{"num_hidden_layers": 8, "hidden_size": 256, "num_key_value_heads": 1, "intermediate_size": 1024, "init": "normal", "beta2": 0.95, "lr_head": 0.0103, "max_grad_norm": 1.0, "warmup_steps": 535, "schedule": "wsd", "batch_tokens": [32768, 65536, 98304]}
Each number is 50 + 10 x the weight over its row's rms, rounded and kept within 0 to 99. Layers, rows and columns count from 0. The size before them is the row's rms in percent of the matrix's.

# down: layer 4 MLP down (transposed), 1024x256, rms 0.0207, rows 838-884, columns 160-191
# up: layer 4 MLP up, 1024x256, rms 0.025, rows 839-884, columns 160-191
down838 090:47 66 60 35 41 48 52 51 48 51 49 43 51 30 41 49 53 56 58 53 56 39 58 51 65 55 40 52 46 58 48 65
up839 087:52 56 54 35 51 61 54 57 50 43 53 40 36 61 52 43 53 55 59 36 42 59 63 41 57 55 63 47 61 61 62 73
down839 081:50 65 59 48 55 48 28 40 46 31 46 48 62 42 50 52 51 41 47 59 50 38 46 58 54 59 63 53 31 54 39 50
up840 102:53 59 47 45 46 54 55 66 58 50 52 34 47 49 42 30 52 46 47 40 69 41 44 44 63 58 45 44 43 46 50 61
down840 097:44 56 44 39 51 53 45 55 50 50 42 54 63 53 44 57 43 47 37 41 40 62 54 61 53 42 43 46 64 45 55 53
up841 093:36 50 66 46 56 40 77 58 43 57 69 31 53 53 68 51 35 56 76 58 38 54 47 63 50 50 45 56 61 61 66 49
down841 093:58 55 54 57 69 43 57 49 70 61 47 51 48 36 55 46 48 61 55 60 67 58 53 56 64 49 39 51 60 52 55 46
up842 089:54 45 67 44 47 48 71 47 50 78 49 36 44 65 63 36 25 55 60 70 51 47 51 43 44 39 64 45 58 60 41 64
down842 092:54 62 44 72 39 39 31 58 46 48 36 40 49 45 61 59 65 51 66 56 67 37 47 50 46 29 56 40 46 60 57 56
up843 110:40 52 57 47 54 62 50 52 39 47 47 66 45 45 47 47 45 58 59 52 33 56 61 60 54 62 59 54 51 65 50 63
down843 103:43 67 33 63 43 59 48 38 48 39 59 39 59 50 71 57 36 53 49 57 45 55 48 56 55 52 53 58 38 53 30 52
up844 096:45 65 41 51 40 48 51 30 58 43 71 29 43 56 63 55 43 45 68 60 64 69 52 42 67 42 52 60 37 37 44 41
down844 099:62 53 31 50 57 39 43 64 39 52 51 65 54 39 54 51 50 55 47 46 56 44 49 60 58 53 48 46 53 59 39 59
up845 096:39 50 57 40 54 41 36 46 56 64 50 48 45 32 59 59 55 40 35 59 48 43 49 54 49 60 58 46 61 58 38 55
down845 098:64 64 37 71 49 35 65 35 52 42 38 47 55 80 61 46 55 40 58 59 65 42 55 44 27 39 45 51 41 34 57 54
up846 090:45 53 60 54 48 51 33 20 64 71 33 42 41 51 56 66 29 60 57 67 31 62 55 33 53 50 48 43 49 49 39 43
down846 091:54 48 50 29 55 59 53 64 51 35 53 65 52 44 49 48 60 38 50 56 67 38 47 56 48 53 44 53 49 61 46 42
up847 109:49 60 44 52 29 50 50 33 58 47 47 48 49 50 55 51 40 39 50 49 75 49 58 46 52 41 57 46 49 42 60 46
down847 106:56 26 70 46 32 61 69 61 41 49 54 55 61 52 51 46 53 69 55 72 49 57 51 63 63 36 64 56 63 52 33 48
up848 105:47 48 59 50 35 71 34 46 55 36 48 55 41 66 68 50 36 34 56 43 33 61 55 49 43 32 50 25 50 52 35 44
down848 101:47 55 54 34 48 39 48 47 46 44 56 50 42 55 43 66 49 41 61 47 57 60 35 53 49 36 49 51 55 73 44 54
up849 093:57 55 54 55 49 64 54 49 51 54 26 56 31 46 39 44 39 46 48 50 62 55 58 45 45 56 57 27 42 39 31 57
down849 095:44 21 44 52 59 54 37 51 37 49 62 63 47 56 59 59 54 49 58 54 56 46 36 51 62 51 43 46 31 72 58 43
up850 096:45 51 56 49 47 59 62 46 53 46 70 33 54 62 55 60 55 51 42 75 43 37 70 29 50 56 34 50 47 65 44 38
down850 100:64 47 45 22 54 62 39 54 42 51 42 44 73 44 53 57 29 26 45 54 54 47 56 36 49 61 43 49 48 31 50 61
up851 104:43 52 54 50 56 54 43 45 52 52 51 50 52 60 58 36 60 49 37 46 58 40 63 50 66 44 55 61 61 46 50 50
down851 105:49 47 35 57 47 45 48 59 50 52 53 38 47 53 60 58 58 59 42 45 51 53 53 54 47 49 43 37 39 39 43 49
up852 091:63 62 48 48 64 38 47 41 61 44 44 33 50 46 57 44 37 39 43 33 56 39 47 42 52 55 42 46 52 34 43 27
down852 097:43 58 51 41 48 36 57 70 50 48 37 60 63 57 41 64 58 55 47 39 52 29 41 55 56 56 52 62 52 49 36 63
up853 092:41 74 58 59 34 61 45 48 62 39 41 53 36 54 62 44 56 44 40 44 55 47 54 46 46 48 27 64 48 55 43 44
down853 090:47 37 44 42 59 48 60 52 40 48 60 58 55 42 42 46 65 63 63 35 48 51 52 58 55 59 59 54 54 53 47 45
up854 104:39 64 42 37 43 51 60 47 58 47 46 46 37 43 51 55 50 50 41 53 58 75 46 28 59 45 47 54 48 48 43 63
down854 097:57 49 50 39 63 42 66 43 45 64 36 27 56 41 39 61 57 45 36 56 59 58 40 56 47 50 34 60 48 52 41 44
up855 110:46 50 46 44 39 52 32 56 76 55 40 49 38 53 63 60 47 45 42 65 58 43 50 73 60 62 41 46 61 79 58 59
down855 110:66 63 65 57 44 74 43 60 37 57 41 48 57 63 72 45 59 60 72 49 47 61 37 54 53 66 50 59 42 60 47 61
up856 103:54 50 45 42 31 69 51 48 38 57 47 39 48 36 38 62 53 51 70 50 59 58 75 70 77 47 46 40 52 59 52 48
down856 104:57 39 48 52 49 43 55 50 47 46 65 46 35 52 52 42 53 38 34 57 53 39 38 30 59 53 64 58 26 43 43 54
up857 094:36 70 55 39 42 56 27 51 51 46 46 55 39 47 45 61 59 56 57 55 48 58 43 52 44 54 57 48 45 66 44 47
down857 094:50 46 39 46 52 42 80 35 51 54 59 49 63 51 48 43 41 57 42 63 22 45 42 46 39 37 45 46 57 58 52 57
up858 106:53 44 47 40 38 29 42 62 64 46 60 52 59 65 55 25 66 42 67 50 65 46 47 59 53 50 60 61 65 63 61 68
down858 104:56 37 38 66 57 43 41 36 38 52 34 58 23 41 47 42 57 62 50 52 49 55 64 42 38 41 51 28 45 54 51 46
up859 096:46 41 57 42 53 32 68 62 64 53 73 64 49 57 50 48 54 57 45 54 48 41 64 24 48 48 27 43 55 64 61 45
down859 094:68 38 47 43 55 53 59 43 48 36 53 64 45 41 47 33 48 29 71 58 64 42 52 69 41 38 25 41 39 60 34 46
up860 095:45 56 59 73 56 63 57 32 39 50 57 36 48 39 55 51 37 40 68 44 42 52 42 35 49 71 60 63 51 54 43 54
down860 093:56 53 45 30 55 57 35 51 63 56 45 53 54 51 43 56 51 34 44 52 39 47 56 45 55 34 45 58 65 61 51 60
up861 107:59 42 54 46 38 45 64 66 58 40 39 36 61 64 48 41 51 50 64 50 63 38 58 34 25 39 42 52 39 47 53 49
down861 105:64 45 52 78 42 55 51 45 44 74 58 37 56 60 43 35 54 41 38 53 39 56 47 60 45 58 34 53 50 61 51 45
up862 104:42 40 50 59 46 48 58 54 44 46 58 52 40 38 61 35 52 43 49 54 65 47 60 46 52 63 54 48 46 49 54 46
down862 102:56 48 63 50 58 69 63 47 61 58 47 45 61 58 55 43 47 60 59 57 69 57 52 30 55 62 59 57 43 49 42 67
up863 113:47 47 45 46 52 50 47 56 73 40 54 52 51 81 40 52 57 33 59 71 55 44 55 38 38 58 47 55 32 61 49 39
down863 103:57 68 50 66 34 63 56 55 39 62 54 59 48 56 48 59 31 62 56 54 48 58 41 65 43 53 47 47 61 67 58 46
up864 091:44 42 39 49 44 25 60 43 53 39 50 35 49 60 72 42 58 38 34 60 51 56 54 66 46 43 41 46 45 40 48 34
down864 084:50 51 54 43 56 70 42 55 41 68 45 56 60 28 53 61 55 41 44 45 41 39 66 64 53 53 51 53 55 53 36 42
up865 076:57 29 52 55 58 45 51 48 54 43 56 38 73 47 56 61 39 56 40 58 43 32 40 50 41 44 55 50 46 51 49 37
down865 078:28 67 34 47 40 65 36 62 51 52 53 36 27 56 52 48 38 53 50 45 49 65 49 54 64 64 29 43 42 58 57 51
up866 100:49 57 64 28 48 45 59 47 37 53 54 54 59 57 56 24 36 43 48 26 32 62 59 62 38 64 39 58 50 56 62 39
down866 109:53 56 41 65 46 55 63 46 41 42 49 59 60 74 65 34 52 64 55 54 64 73 50 39 42 37 52 67 47 38 69 46
up867 102:54 37 53 43 45 56 41 44 56 65 62 55 37 59 51 29 55 49 44 33 43 40 43 49 29 41 40 52 61 49 60 58
down867 105:61 47 45 44 52 52 50 50 33 33 47 50 56 53 61 30 55 47 57 62 50 66 49 31 56 41 77 43 51 50 49 51
up868 090:37 62 42 43 63 38 57 48 26 58 45 45 50 51 56 48 35 47 46 50 45 64 42 70 73 58 54 35 46 64 57 56
down868 089:62 52 65 32 44 52 49 52 54 40 62 71 38 47 35 45 51 38 43 34 58 57 41 40 45 44 33 49 37 46 28 45
up869 100:54 52 51 41 48 40 48 64 58 44 41 58 37 58 36 52 59 35 48 66 53 63 66 52 37 62 47 59 44 51 49 54
down869 100:53 64 41 41 51 52 54 56 58 60 48 70 73 36 47 37 49 44 44 45 58 58 25 53 31 34 59 54 72 51 38 60
up870 102:47 51 48 51 55 38 55 63 59 71 67 31 46 67 49 32 44 53 45 60 68 49 58 48 40 45 44 55 44 54 51 49
down870 096:54 36 77 51 63 44 48 33 46 53 44 56 41 53 45 56 48 31 53 64 47 40 64 45 54 44 54 59 52 75 46 59
up871 113:46 40 66 47 42 60 54 42 62 50 50 47 47 47 51 67 47 47 59 44 64 42 59 62 70 69 51 43 60 56 34 49
down871 113:67 42 64 44 46 45 46 27 44 49 56 36 65 62 43 43 45 66 39 54 48 53 63 79 53 45 53 39 50 36 43 63
up872 109:47 51 55 34 53 56 60 64 52 60 46 56 35 38 50 45 49 44 61 34 58 53 50 61 36 55 28 58 42 45 31 46
down872 108:44 55 58 66 70 52 53 49 48 48 51 49 51 50 57 30 52 48 55 78 52 70 47 45 65 63 52 57 46 58 72 50
up873 079:47 44 45 47 61 40 59 40 57 63 59 55 51 53 52 35 43 50 46 74 39 50 57 40 47 46 45 54 50 54 55 65
down873 093:38 55 59 50 37 38 46 64 55 38 53 53 49 44 35 73 70 48 51 38 58 36 42 70 35 45 59 45 34 49 35 41
up874 098:39 37 67 36 24 57 68 65 72 36 51 54 53 44 48 54 49 38 48 35 48 44 44 50 62 57 50 65 43 59 51 54
down874 093:45 60 39 47 53 34 51 58 47 45 50 51 51 71 61 44 33 50 58 37 49 42 48 60 39 54 47 64 58 52 58 56
up875 095:38 43 47 54 48 57 44 59 54 59 39 64 68 23 37 74 43 53 42 55 59 33 36 62 36 57 51 36 45 55 52 37
down875 094:65 60 48 46 50 33 37 53 43 39 51 49 38 56 65 46 40 31 70 51 31 48 46 37 49 48 52 59 49 43 60 46
up876 103:51 40 68 34 48 58 51 61 41 44 48 46 35 39 58 43 39 46 45 54 40 23 61 42 47 44 51 40 43 46 36 33
down876 090:60 58 62 57 54 43 40 51 46 34 48 59 42 54 53 52 57 71 52 52 21 57 34 59 35 61 37 63 50 57 49 42
up877 100:44 67 69 43 36 51 74 36 59 34 62 53 50 40 49 47 41 60 41 35 54 55 66 40 48 54 52 42 58 41 49 62
down877 098:64 31 44 36 49 54 39 78 46 59 56 67 58 63 62 42 50 38 59 43 45 41 55 54 50 45 35 66 52 57 56 45
up878 110:50 45 50 56 31 63 41 52 51 54 80 63 40 50 32 54 53 45 60 41 63 39 36 50 51 39 38 63 49 53 66 57
down878 111:70 50 48 47 57 38 38 55 64 52 26 59 57 38 44 57 55 48 59 62 50 50 61 48 59 57 64 55 44 55 40 53
up879 101:39 41 51 37 50 66 63 42 40 48 30 43 48 64 73 67 42 52 34 52 50 41 53 53 53 46 40 34 53 60 49 58
down879 100:41 45 60 42 57 45 47 61 47 51 55 57 60 46 55 47 38 54 75 66 42 34 41 57 53 54 62 61 61 45 44 54
up880 113:37 53 52 45 53 53 60 60 44 58 47 54 34 53 48 35 60 30 60 43 59 37 44 39 40 48 70 60 49 44 31 60
down880 105:65 43 48 60 70 52 52 46 68 43 40 53 62 55 61 49 48 39 48 59 43 42 63 52 44 44 59 47 52 44 40 53
up881 107:39 69 70 48 64 53 49 59 47 49 42 56 56 43 58 52 38 57 68 34 59 69 43 37 66 57 43 63 55 34 61 74
down881 106:65 38 40 54 67 43 51 32 44 42 45 66 49 40 47 44 61 27 50 44 37 36 44 46 43 44 52 40 53 58 45 48
up882 103:42 64 43 50 30 44 53 61 65 63 62 40 38 46 52 65 58 34 59 60 49 52 59 37 51 50 48 50 46 56 37 51
down882 105:40 55 39 43 48 55 58 48 63 45 63 61 60 56 57 43 52 40 57 50 55 42 33 56 44 52 53 67 62 37 61 45
up883 083:52 56 59 52 42 47 49 44 52 55 53 35 61 48 64 57 18 51 55 45 41 32 68 41 46 69 45 64 36 36 55 53
down883 093:62 45 44 36 58 43 45 54 57 40 38 51 45 51 38 52 63 42 49 43 51 52 59 55 74 45 43 47 57 29 52 66
up884 104:49 29 59 45 63 54 43 32 63 54 53 49 47 43 49 35 60 61 71 51 35 47 50 50 40 54 46 57 54 51 26 40
down884 105:64 50 45 41 53 52 48 55 36 50 47 40 51 49 63 60 56 45 53 51 60 39 61 45 46 46 64 51 58 64 59 46